Weights of a small transformer language model: width 192, 6 heads of 32.
Each number is 128 + 32 x the weight over its row's rms, rounded and kept within 0 to 255. Layers, rows and columns count from 0. The size above them is the row's rms in percent of the matrix's.

# layer 3 MLP down (transposed), 768x192, rms 0.067, rows 684-752, columns 0-47
size [101 103  98 111  90  98 101 104 108  86  86 101  95 107 100 108  84 102  94 105 104  99  82 110 108 115 102 100 107  90 107 102  96  95  81 103  96 101  84  99  85  99  97 101 127 106 115  99 100  97 106 106  93  85 107 102 115 102  96  96  98 106 110  99  99 109 107  91 120]
[[ 69 144 140 133 133 184 187 109 156  98 110 115  65 102 179 144 135 147 129  74 192 110 121 138 117 112 131 103  62 134 162 117 130 152 162 168 131 103 131 108 118  76 145 104 166 151 116  63]
 [146 128 139 139 127 125  98 117 118 103  96 161 157 163 201 106 109 107 145 131 110 183 102 116  27 167 139 127  77 177  99 135 121 131 176  99  78 100 106  76 128 142 144 121 117 121 131 185]
 [ 92 157 120  79 118 100 139 120 135  95  93 150  90 116 139 105 137 142 113 117 141 135 125  74 107  87 135 170  94 131 160  78 145 138  98 144 118 144 139 108 145  73 133 184 124 135 161 160]
 [110 160  81 123 102  73 136 176 113 109 112 113 140 119  66  80  89  85 182 127 147 136 139 123  88 110  93 132 128 159 115 132 124 130  88 106 156 105 171  83 143 174 105 156 108 183 186 173]
 [ 94 120  83  68 128 123 160 191 101 125 133  83 155 199 150 155 172 130 139 145 127 117 145 127 175 112 127 116 108  99  94 143  39  74  92 168  57 129  99 111 117 108 126 121 149 136 119 109]
 [113 103  99 168 108 116 135 124  60 114 145 150 141 120 144 140 138 114 166 176 116 136 112 100 179 121 151 126 103 136 154  86 100 160 110  95 111 180  63 129 139 151  80 109 153 158  37 126]
 [178  90 151 144 111 153 100 126 125  97 149 180  82 170 142 114  90 127 111 156 131 147  99 102 129 156  58 182 143 199 118  55 143 148  93 103 105 134 149 134  66 122  71 100 187 194  98  68]
 [117 108 105 122  99 128  95 118  92 160 142 150 100 151 199  82  90 110 121 128 144 117 147 144 154 134  89 114 103 123  94 126 180 161 158  94 158  86 155 144  84 220 109 139 116 150 109 172]
 [113  50 144 117 179 158  86 109  96 127 109 107 108  84 145 115 152 129 116 169 125 132 117 161 149 140 151 151  97  51 104 201  98 133 184 142 151 121  87 110 149 143 138 119 118 127  77 122]
 [172 127 107 107 118 175  99 189 132 183 149  77 112 132 161 116 190 117  92 123  95 123  62 136 143 162 110 120  86 158 155 121 103 129  97 177 123 130 111  79 111 124 158 134 136 174 183 102]
 [173 131 128 130 153 112 129 102 131 119 105  60 110 130 110 185 157 159 142  92  38 165  69 148 113 175 152 118  99 134 126  81 115 138 117  97 132  74 156  95 116 124 136 129 114 154 118 109]
 [100 141  83 126 159 143 157 145 142 147 102  98  89 201 142 105 122  85 169 181 124  98 142  96 131 132 143 138  76 117 141 166 110 156 127 113  88  94  85 109 157 141 198 184 157  86  97 154]
 [152 139 146  97 138 134 118 177 106 108 114 131  87 119 175 111  99 118 159 183 150 115 179 172 109 162 176  81 135 134 133  98 115 121 100 140 136 179 152 126 139 131  73 154 128 206  95  82]
 [ 95 143 143 116 147 118 174 137  68 111 109 152 150 111 165 125 118 151 118  83 165 125 129 119 128  87 134 127 173 146 137  85 105 160 136 179  57 152 130 164 143 168 126 161 105  89 141  82]
 [114  86 181  94 117 188  95 118 173 157 168 146 182 125 162  92 168 169 137 159 160  90 180 137  72 214  90 126 133 126 159  90 114 126 145 141  72 123  46 151 130 133 153 108  78 164 103  68]
 [110 128 149 132 150 108 209 158 132  99 127  93 114 123 128 156 130 103 147 134 196 133 118 137 104 122 130 151 168 155 121 155 148 152 148 128  86 122  72 169 140 159 120  99  95 109 129 154]
 [112 116 119 106 102 129 137 189 133 124 161 118  99  84 166  89 200 119 108 140  76 126 157  82 163 170 119 154 109 108 157 139  86 145 131 107 179 112 153 131 125 115 144 194 135  99 111 130]
 [105 149  73  94 131 115 119 123 107 201 140 113  93 109 163  97 136  94 107  74 150  86 128  91  93 124 120  90 166  95 135 102 161 158 129 101  72 127 139  84  82 157 141  98 135 129 177 113]
 [148 121 148 112 117 179 155  49 130 166 163 133 154 178 102 141 136 141 118  66 136 124 162 126 102  77  86 160 111 143 123 168 168 141 156 137 121 188 155 164 151 130  54  92 140  96  72 156]
 [171  90 136 159 162 163 134 103  84 129 134 136  86 119 125 150 125 141 158 153 203 103 131 118 124 115 145 132 127 141 146 107  96 135  99 120 113 148 100 152 157 188 168 167 161 105 156 104]
 [156  89 106 186 161 155  89 152  90 158 140 127 149 139 189 143 124 179 155 148 123 108 148 120 152 132 154  62  71 135 127 121 135 145 145 110 135  99 102  83 133 105 119 136 173 105  92 129]
 [ 97 147  64 147 129 134 119 188 176 125 101  72 122 113  91 126  76 163 186 141 139 184  90 115 103 105 212 101 134 128 118 140 126 133  34 117 132 132  72 110 166 108 137 137 161 178 132 123]
 [115  84 124 133 110 105 139  83 154  98 124 112 169 146 122 176 135 133 119  78 121 163 183 101 157 152 130 147  99  52 172 179  98 125 139 159 129 181  92 179 150 123 198 154 167 168 156 108]
 [ 85 100 121 157 113  94 139 132 124  88 150 154  96 124 130  97  65 156 142  88  96  96 118 105 198  80  96 150 148 110 151 153 140 198 113 153 197 127 161 207  52 114 137 114 125 116 183 108]
 [ 86 108 104 139 169 186 130 111 205 108  94 114 138 145 102 175 139 116  80  92 140 125 167 111 160 108 141 110 134 151 125 133 142 138 102 190 133 117 137 175 174 135 135 108 168 152 113 130]
 [ 83 119 141  63 113 160  58 103 185 127 108 115  98 142 141 169 183 144 100 148 170  70 138 113 182  90 133 120 130 130 148  86 127 120 135 167 136 142 138 133 112 170 148 137 104 178 150 155]
 [ 92 110 109 142  62 130 130  83 120 140  87 121 104 171  82  75 107 140 150 101  53  56 127  77 121 113 110 124 114 147  62 136  60  92  89 124 120 117 114  72 107  91  83  91 132 107 160 138]
 [150 141 114 134  97 123  86 138 149 122 200 169 170 152  91 107 110 145 119  70 164  87 161 198  76 143 153 104 183 158 150 225 172 130  91 120  70 171 174 120  66  87 150 143 117 136 118 130]
 [159 143 166 125 117 138  52 128 125 124 122 113  79 102 175 113 160 134 121 116 165 133  94  25 162 122  90 111 141 129 137 161 113 142 125 119 152  70 168 101 118 132 130 104 181  38 109  79]
 [135 102 119  73 136 151 135 156 186 183 125 118  69 145 203  92 203 171 132 159 143 134 138  78 156 149 119  94 102 163 128  87  85  87  65  77 124 119 120  97 128 110 160 136 130 153 168  85]
 [128 158  83 129  91 124 125 134 124 146 152 117 158 113 121 152 128 125 151 162 200  95 180 144 218 109 175 120 198  88 142 119 150 155 111 146 125 135 111 130 123  90 127  87 152 146 129 140]
 [136 164 150 101 105 137 194  96 163 131 124 123 152 135 145 139 161  91 136  90 128 136  43  96 128 124 150 136 145 100 147 121  97 209  89 144 133  67 100 101 165 171 112 128 173 111 159 140]
 [108 197  68 147 114 144 162 137 162 185 150 129 148 111 140 116 100 115 156 133 113 218 131 116  59 119 138 108 166 115 152 135 170 125 121 105 140 151 199 159 117  82 113 102 104 176 120 122]
 [111 148 124  94 129 150 114 157 169 133 143 143 135  81 146 108 153 217 134 174 112  93 123 121 161  90 124 140 132 119 157 126 129 123 167 124  76 122 101 127 151 139 111 115 153 110 179 107]
 [152  96 117 101 145 126 104 115 138 139 119 150 141  93 129 137 120  70 174 144  95 119 151 158  46 115 184 126 128 130  86 112 119 113 142  74 135 143 157 134  99 153 153 127  92 176 179  45]
 [150  89 105 110 142 188  93  50 150  80 123 164 164 115 148  25 144 121 151 148 106 125 143 102  67 155 115 174  71 116  96 157 118 169 100 130 119  97  90 157 107 118 147 125 122  78 149  36]
 [137  71  83 142 119 112 130 153 141 157 167 123  80  89 107 132 128 132 155 119 160 142 118 151 159 148  86 164 142 153 148 149  86 111 116 161 177  33 107 205 144 131 147 179  78 141 158 135]
 [ 78 135 105 139 161  51 122 165 149 132 111 199 141 106 122 104 132 123 146  61  96  95 152 193  86 138 152 161 147  93 218 115  80 144 115 121 128 112  90 135 114  85 107 117 105 111 130 165]
 [160 132 128 113 116 129 182 126 169 118 127 124 108 122 171 119 183  80 113 137 155 133 189 209 151 114 135 160 211 179 137 144 124 192 133 183 136 135 104 175 144 108 159 148 111 190 143 140]
 [ 87 134  43  94 115  81 111 140  70  71 123 145 155  86 141 122  70 121 133 110 111 197 119 146 162 151 128 148 114 125 135 168 134 163  60 175 159 131 137 123 168 141  85 163 104  92 213  83]
 [128 137 117  95 141 147 127 158 141 141 120 171 110 137  60 118 147 108 152 152 182 125 152 143  68 158 170 118 126 146 181  93 130 105 117 108 150 192 135 183 132 152 135  86 144  98 119 125]
 [ 93 104 155 117  75 159 122 177 158 186 117 134  75 142  96 181 141 132 159 118 106  71 200 130 188 144 140 103 148 135 120 188 138 112 144 143 133 136 108  93 178 162 103 166  86 143 184 114]
 [103  79 111 112  48 161  89  95 174 142 146 122 154 142 145 115 137  59 133 127 127 131 116 118 160 153 112  94  74 101 118 141 140  58 106 170 114 126 180 157 128 116 116 153 123 222 127 145]
 [107 150 106  91 111 181 136 123 166 128  70 149 106 173 103  72 126 105 104 118 132 126 150 166 171 112 126 177 151 152 128 127 157 122  64 121 150 118 140 156 106 147 135  89 156 177 127 146]
 [153 108 120 161 204 149 145 179 144 159 178  97  81  98 127 126 108 120  74 101 164 101 113 182  41 139 110  75 161 135 122 130  99 127 141 129 162  96 120 159 136 123  87 110 111 115 136 145]
 [ 63 125 140  78 182 154 108 135  67  85  83 118  95  66 125 167 189 174 107 115 115 161 111 141 144 175 123 173 156 160 118  99 118 111  88 167 115 167 169 129 138 193 122 117 137 117 122 117]
 [153 168 121 167 197 114 163 109 134 129 147  63  95  84 156 137 168 121  98 182  99 105 144 139 186 158 171 127 181 170 136 138 161  91  96 136 146 184  78 147 132 125 124 106 164 105 120 142]
 [159  95  77 162 103 157  91  82 143 116  70  91 110 112  81 184 125  74 132 152  55 120 122 134 144 145 135  82 160 185 108  93 131 141 100 134  42 113 123 109 121 156 129 111 112 151  63  70]
 [156 154  86 130  99 133 101 154 154 105 126 104  97 200  80  74 135 160 137 143  91  85 140 104 102 150  94  87 120 110 152 162 149 127 173 120 163 164 147 122  91  95 169  84  77 118  79  58]
 [123 159 112 142 159  91 202 133 141 118  97 191 110 181 115 157 116 132 162 103 124 119  97 129 166 117 187 132 145 125  82 144 117 154  75 112 145 155 140  87 162 193 125 154 102 107 211 114]
 [105 130 110  92 129 155 108 147 142 146 153 188 112 103 136 101 103 127 157 105  92 122 139 151 157 151 134  94 154 158  85  78 136 166 213 100 127 185 150  78 133 107 143 128 102 141 185 153]
 [156  92 156 161 125 152 189 141  85 125 134  96 104 126 150 145 104 112 128  68  95  84  99 152 163  33 130 118 112  85  82 123  70 116 201 163 144 119 108 153 192 103 144 156 129 109 151  95]
 [ 96 142 163 160 147  96 112 142 143 133 101 180 167 160 173 157  83 128 123 137  94 158 170 196 179  98 149  74 185 168 150 164 119  78 117 129 162 155 107 145  89 133 144 137 147 191 130 186]
 [157 133 185 134 100 117 112 139 163 143 154 162  87 154 166 178  67 103  84 117 107  83 182 138  94 154 114 143 128 146 123 141 156 161 152 152 148 217 211 153 100 106 127 154  88 190 111 123]
 [156 131  88 171 143  99 162 171 127 142 112 141 116  89 149 149 112  92 168 142 118  28  73 138  98 156 194  86 113 126 159 140 128  75 101 135 188 190  85 150 120 132  31  70 154 104 109 150]
 [157 132  99 107 106 121 110 108 183  78 104 205 147 155  89 125 136 113 151 169 141  94 172  98  74 105 143 193 107 155 120 169  96  84 190 138 113 119 121 151 113 151 139 107 184 152  77  94]
 [122 164 111 142 120  86 173 133 177 155 111 193 170 143  91 112 143 192 120 184 109 136 153 163 152 127 212 186 127 203 122 123 114 124 110 156 127 143 139 147 146 141 173  94 166  98 149  95]
 [110 142 113  42  98 174 133 142 205 124 141 143 124 117  77 117 146 160 138 169 112 118 143 119 157 117  81 159 154 113 154  68 102  94 102  74 109 169 110  94  83 170  97 173 102 176 156 144]
 [ 98 121 141 194 117 121 118 152 122 134 148 142  87 124 146  90 100 100 156 158  92 141 171 157 128 105 134  42 111 137 102 184 134  97  97 143  88 116  84 106 140 101  94 152 137  99  80 127]
 [138 102 161 113 154 105 154 127 147 146 108 120 141 149 144  83 110 145 180 143 162 191 104  99 118  97 141 154 153  86 146 131  86  41  97 104 101 116 148 121 135 118  66 130 198 139  65  77]
 [170 134 157 117 139 160 146 109 134  84 100 129 151 137 149 131 158  76 132 139 177 167  83 129 144 117 120  54 142  84 109 133 118 127 102  82 177 144 129  79 147 120 156 106 135 132 105 157]
 [ 58 105 167  90  93 146  84 112 144 192 176 157 129 102  94 118 101 116 103 153 135 132 158 159 102 137 138 117  89 154 119  88 181 153  87  58  95 115 117 121  77 156 119 181 164  99 167 126]
 [175  97 129 138 147 148 105  94 116 102  96 108 161 103 105 166 166 136 198  89 142 117 149 126 140 115 127 136 164 121 190 131 123 131 116  86  19 129 124 147 117 100 151 163 163 108 170  62]
 [107 126 170 105 194 118 158 140 118  64 142 188  73 144 114 111  83 102 110  84 106  93 162 108 149 121 111  94 107 147 131  87  91 101 110  86 135 153 152  89  99  76 143  95 181 124 162 161]
 [154 170 161 139  88 162 190 116 130 130 177 105  95 151 121 162 120 148  90 113  91 123 143 123 144 111  88 111 155 111 114 116 138 136 132 159  83 155 177 188 147 164 126 137 101 155 110 135]
 [ 99  98 118 123 120 103 138 124 206 101 129 131 170 121 146 154 136 161 148 146 122 147 137 179  95 215 173 124 122  76 151 163  76 117 126 123 126 101 106 139 152 143 110 128 136  97 119 158]
 [143 141 145 152 120 130 140 107 190 108 172  96  96  72  84  99  76 137  77 162 129 108 148 156 103 154 168 114 172  80 148 149 149 115 194 114 126 113 108 106 159 105 118 151 102 151 133 163]
 [144 143 159  83 171  84 115 129 176 116 113 189 176 160 129 107 132 174  89 141  99 109 154 160 178 175 137 134 135 109 123 132 110  72 119  98  78 176 138  88 143 181 157 178 140 139 185 105]
 [114 107  85 108 156 128 114 143 113 163 134 125  82 140 160  82 141 154 111 116 143 137 103 134 155 131 146 157 118  74 168 187 140 105 120  97 128  97 156 108 144 157 118 113 146 102 135 143]]
# layer 3 MLP up, 768x192, rms 0.0671, rows 685-753, columns 0-47
size [101 101 110  95  99 102  97 117  88  89 100  95 103 103 110  86 109  97 102 102  98  91 103 106 119 111 101 103  89  96 101  99  90 101 106  97 100  93  95  88 101 104  96 117 101 104  98  95 102 108 101  93  84 103  94 119  97 102 112 104 102 101  97 103 103  94  96 108 105]
[[100  85  92 144 126 103  98 140  91 164  71 105 140 126 100 162 176 151 127 104 128 155 133 107 147 112 102 112 126  97 162 112 139 133  94 133 123 146 108 110 140 141 172 123  69 154 139 169]
 [125 181 137 124 119 146 124 197  90 121 164 134 140 128 107  98 137  89 165 186 109 128  96 124  87 124 105 164 154 199 144 132 137  72 120 113  92 153 145  98  60 157 136 127 158 133 141  65]
 [150 117 122  98 152 142 136 146  45 104  71 119 148 101  71  84 172  92 137 138 118 112 135 125  98 122 203 112 143 143 105 122 144 161 141 210 111  93  82 174 146 127  95 154 111  99 140  66]
 [194 119 144  75 143 147 135 126 108 166 154 177 110 108 100 121 103  69 155 129 102 167 150 120  99 119 188 115 139 155 121 151 122 100 152 130 132 155 158  99  97 116 117  94 107 103  89 118]
 [151 122 146  90 130 152 122 119  86 155 119 161 152 111 112 137 141 114 153 129 133 132 181 144 139 157 136 126 108 165 164 134 131 113 177 107 138 139 131 176  80  84 162 162 145  99 156 189]
 [ 98 124 149 139 129  29 118  93  97 100 162 105 166 149 110  62  84 137 143  88 135 128 200 181 166 142 149 134 152 153  96 120 204 145 123  80  90 118 175 170 136 147 102  46 106  54 165 107]
 [129 182 173  92 146  99 129 131 130  96 132 171 118 152  85 136 118 144 132 103 151 143 125 162 122 214 179  93 129 114 109 167 133 123 101  46 145 147 135  96 132 103 134 118  97 102 107 127]
 [101 118 103 148 155 155 155 159 136 121  85 116 122 116  91 103  84 130 147 117  75 104 130 108  96 103 178 120 160 216 122 172 118 124 110 139 128  81 143 133 131  84 159 122 140 146 119 155]
 [ 97 120 106 134 106  83 138  80 129 131 133 180 130 165 138 206 173 135 134 119 123 152 174  98 117 163 136 157 120 159 112 153 124 112 162  81 140 200  93 152 150 150 167 112 137  90 146 148]
 [115 140 106 130 116 155 154 152 111 110 147 112 111 136 103 111 126 154 158 144 133 123  82 183 137 142 130 109 159 150  96 124 154 137 142  82 104 189 150 119 151 145 147 149 133 105  70  54]
 [146  79 155 103  92 100 104 137 163 154 132 113  80 109 153 112 143  85  82 127  86 131 174 162  88 186 109 156 108 105 142 117  76 175 102  94 112 164 152 132 159 134 142 122 148 143 112  84]
 [127 138 102  47 167 113 108  84 143  80 116  97 124 122 158 138 178 112  72 103 125 146 119  65 144 147 149 109 151  92 114 166 148 136  89 131 153 121 131 132  77 125 147 119 163 133 152 211]
 [135 174  96 132 178  94 133 134 123 140 140 156 137 145 142 122 104 141 166 253 131 105 113 132 142 129 174  97 103 137  95  86 189 139 161  70 106 111 150 137  66 145 119  56 130 151  66 135]
 [138 159 128  95 117 126 139 166  67 128 145 124 136 107 176 120 105 106 153 100  96 146 102 123 149 117 103 154 127 150 100 185  85 187 125 142 144 123  89  80 149  78 118 116 155 145 157 165]
 [147 122 138 140 110 115 135 100 117 105  92 154 139 117 129 110 110 132 140 132 107  97 129 169 105 132 149 126 124 124 162 173 145  98  60  96  97 187  74 129 117 119 146 171 113 207 123 111]
 [ 76  93 100 169 162  68 101 164 124 145 160 124 131 156  79 110  73 126 130 114  81  88 178 100  71 120 127 116 155 103 109 145 116 112 135 133  79 152 181 132 143  92 100 163 107  99 119 147]
 [144  82 165 185 101 157 168 158 126 125  83 106 111 175 144 125 102  94 109  84 120 156  90 176 154 121 152 116  93 126 162 125 140 103 111 169 152 130 123  96 111 128  69 160 122 136 179  51]
 [116  82 115 131 171 135 170 128 172  89 114 105 135 129  77 187 225 132 161 168 145  90  97  89 134 115  85 117 119  65 177  98 136 149 193 147 159 136 139 103 128 122 172 106 131 118  94 114]
 [ 83 148 172 106 159 116 146 107 109 117 151  75 102 132 151 140 111 153  72 125 175 154 123 217  96 110 111 128 101 160 148 166 117 136  76 107 125  94 140 129 143 125  69  98 117 153 104 102]
 [128 182  92 132 103 151  91 112 140 148 105 133 134  99 132 159 125 108  75 151 103  97 112 137  89  79 118 121 137 163 152 125 121 141 125 149  95 204 110 114 129  64 136 166 121 102 115 112]
 [184  91 143  80 169 104  85  69  83 137 122 167 166 133 139 144 112  90 100 122 120 108 103 135 134 132 162 191 118 168 160 105 158 125 141 115 178 140 118  85  88  84  91  80 113 113 131 108]
 [127 115  79  92 145 105 125 141 143 159  90 179 104 126  92 138 145 182 126 141 134  93 133  98 182  80 146 102 159  92  61 119 161 190 137  77 101  85 125  83 182 104 122 131 113 120 119 139]
 [162 126 118 143 125 139 144 166 149 100 123  95 113  71 151 150 161 127 143  86 133 115 142 144 141 146 141  51 157 149 123 205 127 173 133  66 111 119 156 132 126  88 180 150 181 144 124 131]
 [101 107 145 124 155 123 106  90 125 133 118 103 118 108 156 163 110 122 105  96  90 104 131  88 145 133 140 107 104 165 142 104 135  93 153  80 149 108 163 118  61  85 154 102  89 112 111 118]
 [125 154  69 136 115 125 128 169  60 169 117 113  96 111 117 191 109 139  75 125 140 143 120 148 145 178 185  60  74 131 135  90 122 186 105 139 143 156  96 130 113 137 176  92 113  63 105 130]
 [125 175 153 144 138 193 131 122 174  82 137 129 136  22 126 123 146 180 100  94 203 172 165  99 163 115 100 102 141 153 161 144 188 131 150 106 136 117 118 145 168 120 148 174 188 140 115  88]
 [152 129 133 109 119 182 136 138 114  92 179 130 113 105  96 159 109 138 106 121 123 165 158 144 156 142 121 161 173  95 147 116 139 173 123 134 179 204 125  92 172 154 156  89 133 128  95 138]
 [ 85 124 115  98 126  86 114  83 112 121 142 123 166  85 146  68 126 151 179 153  98 166 148 101 162 128 149 147 143 154 105  89 155 212 133 151 149 113  97  96 116  92 128 131  78 150 131 159]
 [157  92 125 104 129 127 145  96 104 124 189 111 107 151  94 147  85 148 125 155 149 137 157 109 114 108 144 168 102 173 108 148 122 140 121 141 180 193  85 159 169 121  90  82  75  76 111 100]
 [182 166 168 147 156 127 137 128 140  67 183 166 204 120 175  58 125 149 150 121 151  61  71 205 138 160 123 104 111 163 109 140 106 134 128  98  95 162 162 117 128 108 100  94 111 141 116 128]
 [143 111 128 117 111 183 105 143 148  85 107 113 118  86 152 124 117 154 124  73 172  78 183 140 106 126 109 123 155 187 118 115  62 105 121 159 125 112 121 119  80 113 105 138 138 176  98  95]
 [171 109 139 104 156 169  74 109 126 107 115 194 121 116 115 126 161 187 107  83 134 153 133 136 151 116 145 170 120 107 141 168 112 153 170 148 116  98 111 115 196 139 159 138  96  77  80 169]
 [164 177  55 140 146  81 160 161 145 122 159 124 152  99 142 172 103 136 107 125 122 111 130 174  98 136 131 109  81 107 101 154  96 170 117 115 146 176 188 149 149 135 172  44 139 113 100 150]
 [112 123 145 111 184  91 125 128 141 117 103  87 167 173 174 128  97 136 126 105 113 135 115 170 187  90 109 128 114 138 138 124 118 135 107 181 124 147 131 139 148 126 105  63  94  60 105 208]
 [150 172 157  96  84 141 132 121  96  77 113  74 103  64  98 160  99 123 124  72 140 114 101 149 158 162 127  76 132 110  65  90  75 148 139 145  93 126  95 151 101 134  98  89  97 135  82 147]
 [189 118 109 122 136  81 162 121 112 124 108 151 106 165 111 149 103 125 173  90 191 184 131 170 155  93 118 122  69 114 167  96 165  78 134 113 130 158 118 109 118  80 122 166  86 178 111 140]
 [144 117 111 156  99  97 113 158 113  55 104 110 143 103 141  79  40 146  88 159 188 134  97 110 161 106 158 142 128 148 125 143 131 114  56  99 179 130 153 147 142 181 170 196 164  99 140 122]
 [122 161 131 183  71 124 147 142  87 135 139 153 167 133 196 139 144 165 119 156 108 153 108  97 131 133 116 139 123  97 141 139  94 108  86 139 144 168 167  72 173 115 136 170 172 131  92  85]
 [191 110 153 176 151 163 147 122 150 160 131 141 117 182 153 135 183  71 117 169 113  96 149 113 153 100 161 112 146 123 190  98 151 178 132 103 147 134  70 107 152  70 143 152 110 146 117 176]
 [151 141 183 109  84 125  91  86 118  76 107 116 100  92 170  84  71 146 168 182 125 117 146 106 171 134 134 172 131 142 108  91 147 156 102 208 116 114 133 147 141 143 149 123 117 121 111 170]
 [109  89  86 202 144 124 134 107 139  89 130 115  82 106 128 122 112 136 184 123 104  94  95 104  95 129 104 154 156  68 130  36 129 155 136 146  96  94 110 188 161  70 116  99 149 128 154 209]
 [163 153  73 165 124 122 121 172 133 100 163 133 143  64 112 167 165 128 123 145  77 110 106 147 100  97 114 135 118 173 131 147 170 153 132 117  94  82  39 127 121 146 130 178 121  66 132 101]
 [194 105 104 164 130 142 126 144  99 101 114 108 142 142 148 173 116 164 140  77  69 148 143  99 212 144 129  99 108 137 150  89 114 137  92 152 123 143 116 131 185 101 168 136  91  88 124  96]
 [196 111 122 168 183 105 169 118  96 136 170  35  75  96 164 123 158 139 120 128 111 137 134 146  75 140 169 162 108 122 157 131 115 123  58 170 118 137 134 162 122 124 105 143  97 161 192 102]
 [182  98 129 157 110 156 104 103 136 173 107 128 196  96 104  99 151  62 126 121 101 105  94 183 124 176 133 134 102 131 149 115  83 151  83 104 138 158 146 119  96 130 130 207 132 143 104  75]
 [136  80 117  79 160 135 190 124  96 154 156 148 134 142  80  98 183 148  70 168 138 166 105 119 116 125 137  93 142 153 161 178 120 146 124  99 169 121 116 139  79 174  63 140 135 123  84 114]
 [207 124  57  98 119 129 157 160 121 111 128 114 177  97 153 132 105 151  79 118 134  90 122 120 177  77 125 105 106 177 148  92  58  67 120 100 157 176 185 138 105  80  93 141 100 156 137  48]
 [142 136  75  75 119 140 121 127  70 129 151  98 161 108 104 173 122 171 112 155  84 174 133 151 109 122 137 152 148 163 121 121 124 140 141 146 116  61 106 124 101  65 106 173 140 138 148 119]
 [129 123 148 105  91 184 164 153  99 141 143  86 146 103 127 180 107  81 138 174 117 115  69 129  71 156 133  54  80 128 136 138  66 122  87 173 142  56 157 150 113  98  80 113 110 130  91 135]
 [132  79 114 137 147 143 144 184  90 108 177 130 112 149 139 135 123 136  34 117 150 120  32 120 112 106 134 143 146 146 130  92 145 151  31 149  77 102 181 191 145 142 122  68 149 144 110 114]
 [100 136  79 127 190 116 118 198  81 113 133  73 118  87  94 126 121 132  96 119 137  74 208 143 178 154 114 164 150  63 168 134 124 157 131 163 102 180 137 178 122 110 131 121 139 120 136 105]
 [135 142 138  59 153 152  90 138 153 104 126 168 140  58 130 136 153  93  88 116 151 145 173 137 125  70 116 127 131 183 117 130 119 115 185 130 132 147  63  84 122 159 160  88 162  94 116 144]
 [121 153 114 135 188 160 171  92  76  81 118 142 121 146  85 154 141 180 193 110 152 143 118  98 142 120 169 155  96 181 114 125 126 131  79 108 140  70 134  95 227 125 137 154 107 143 166 112]
 [ 97 161  90 163 140 119 159 162  74  83 114 125 102  97 106 144  92 142 122 104 147 131 111 130 133 125 113  62 188 127 127 102 152 166 118 141  91 156 166 100 209 142 185 122  73  80  93  94]
 [165 109 113 162 136 130 154 145 160 113 128 143 138  87 141 110 127 114  90 137 173 109 151  98 118 123 154 154 105 126 153 127 172  83 158 126 146 141 146 131  93  76 158 134 149 148 140 128]
 [132  77 127 133 124 166  61 169  72 134 161 167 110 146 131 145 161 114 135 108 120 113 124 146 146  66 149  97 126 177  97 153 148 175 109  94 210 116 150 168 142  97 199 122  95 129 129 109]
 [136 144 163 147 192 118 147  57 121 130  81 142 134 182 115 148 175 135 161  97  91 124  81  76 185 127 137 158 138 120  69 116 126 111 107 215 130  69 150 120 159 126 153 109 141 170 145 118]
 [116 149 173  62 158 151 130 165 164 120 122 151 142  97 144 115 110 131 112  59 156 124 112 119  78 149 127 179 124 162 113  26 136 134 167  90 153 126 169  90  90 185 132  97  88  96 116 159]
 [153 159 137 104 110 171 111 142 149  96 158 145 128 144  81 138 156 137  78 107 117 166 127 171 114 223  91 133  85 165 177 161 128 117 139 104 135  82 131 178 118 116 112 142 116  98  91 110]
 [ 82 185  88 171 143  83  78 124  74 131 123 149 168 197 146 118 152 106 151 114 119 107 116 141 166 105 183 167 123 121 112  65 145 193 104 107  95 116  82 103  95  88 147 107 125 123 103 114]
 [115 134 146 135 162 214 125 166  78  96 170 128 121 136 102  90 161 142  87 143 141 141  83 133 160  76 129  87 127 111 161 192  59 129  99 137 123  73 117 135  67 123 123 145 116 192  96 152]
 [120 130 128 146 173 161  89 141 106 112 147 113  66 106 180 163  84 100  62 190 145 152 183 128  69 128 132 139 164 116 180 144 136 129 123 132 148 103 107  68 127  81 121  78 135  90 138 160]
 [144 134 128 154 179 167 188 149 105 130  98 147 129  87 104  95 156  91 144 127 130  84 118  96 139  90 168 128 147  65 174 182 116 152 194 129 134 108 120 113 152 126 120 158 120 103  91 140]
 [146 110  78 156 127 116 122 130 119 147 118 111 128 107 104 133 138  79 163 161  68 162 136 122 206 133 124 131 114 134  79 131 164 190 158 179 134  75  87 136 109 116 177 122 174  66 128 154]
 [128  51 134 142 140  79 146 147 112 146 109  95 174 124 134 156 141  93  86 110  78 160 117 181 143 123 160 104 189 141 132 115  98 145 122 178 179 124 142 159  93 138 132 163 122  68 136 108]
 [127 154 119 114 141 195 118 158 114 126  81 168 102 145 146 126 168 157 142 134  74 106 141 115 159 149 158 145 113 141  93 161 100 187  91 104 107 127  97 166 135 204  89  55 164 155  60 165]
 [ 76 118 106 198 104  81 140 100 156 120  98 111 120  93 149 127 207 103 126 140  99  93 114 125  77  95 143 184 109 118  60 124 133 176 173 101 126 120 164 144 144  73 147  63 132 103 113 160]
 [135 180  81  86 105  64 108 154 103  71 186 132 120 139 143 114 134 154 142 101  99 121 163 121 126 110  72  96  96 129 167 126 136 107 149 175 116 143 142 163  93 119  84  94  67  96 135 159]
 [ 77  94 157 151 146 166 180 186  86 116 113  96 114 158 122 128 122 116  92 103 152 155 154 131 179 115  90 150 123 144 150 157 148 182 120 170 148 160 123 157 148  84 194  92  71  60 161 160]]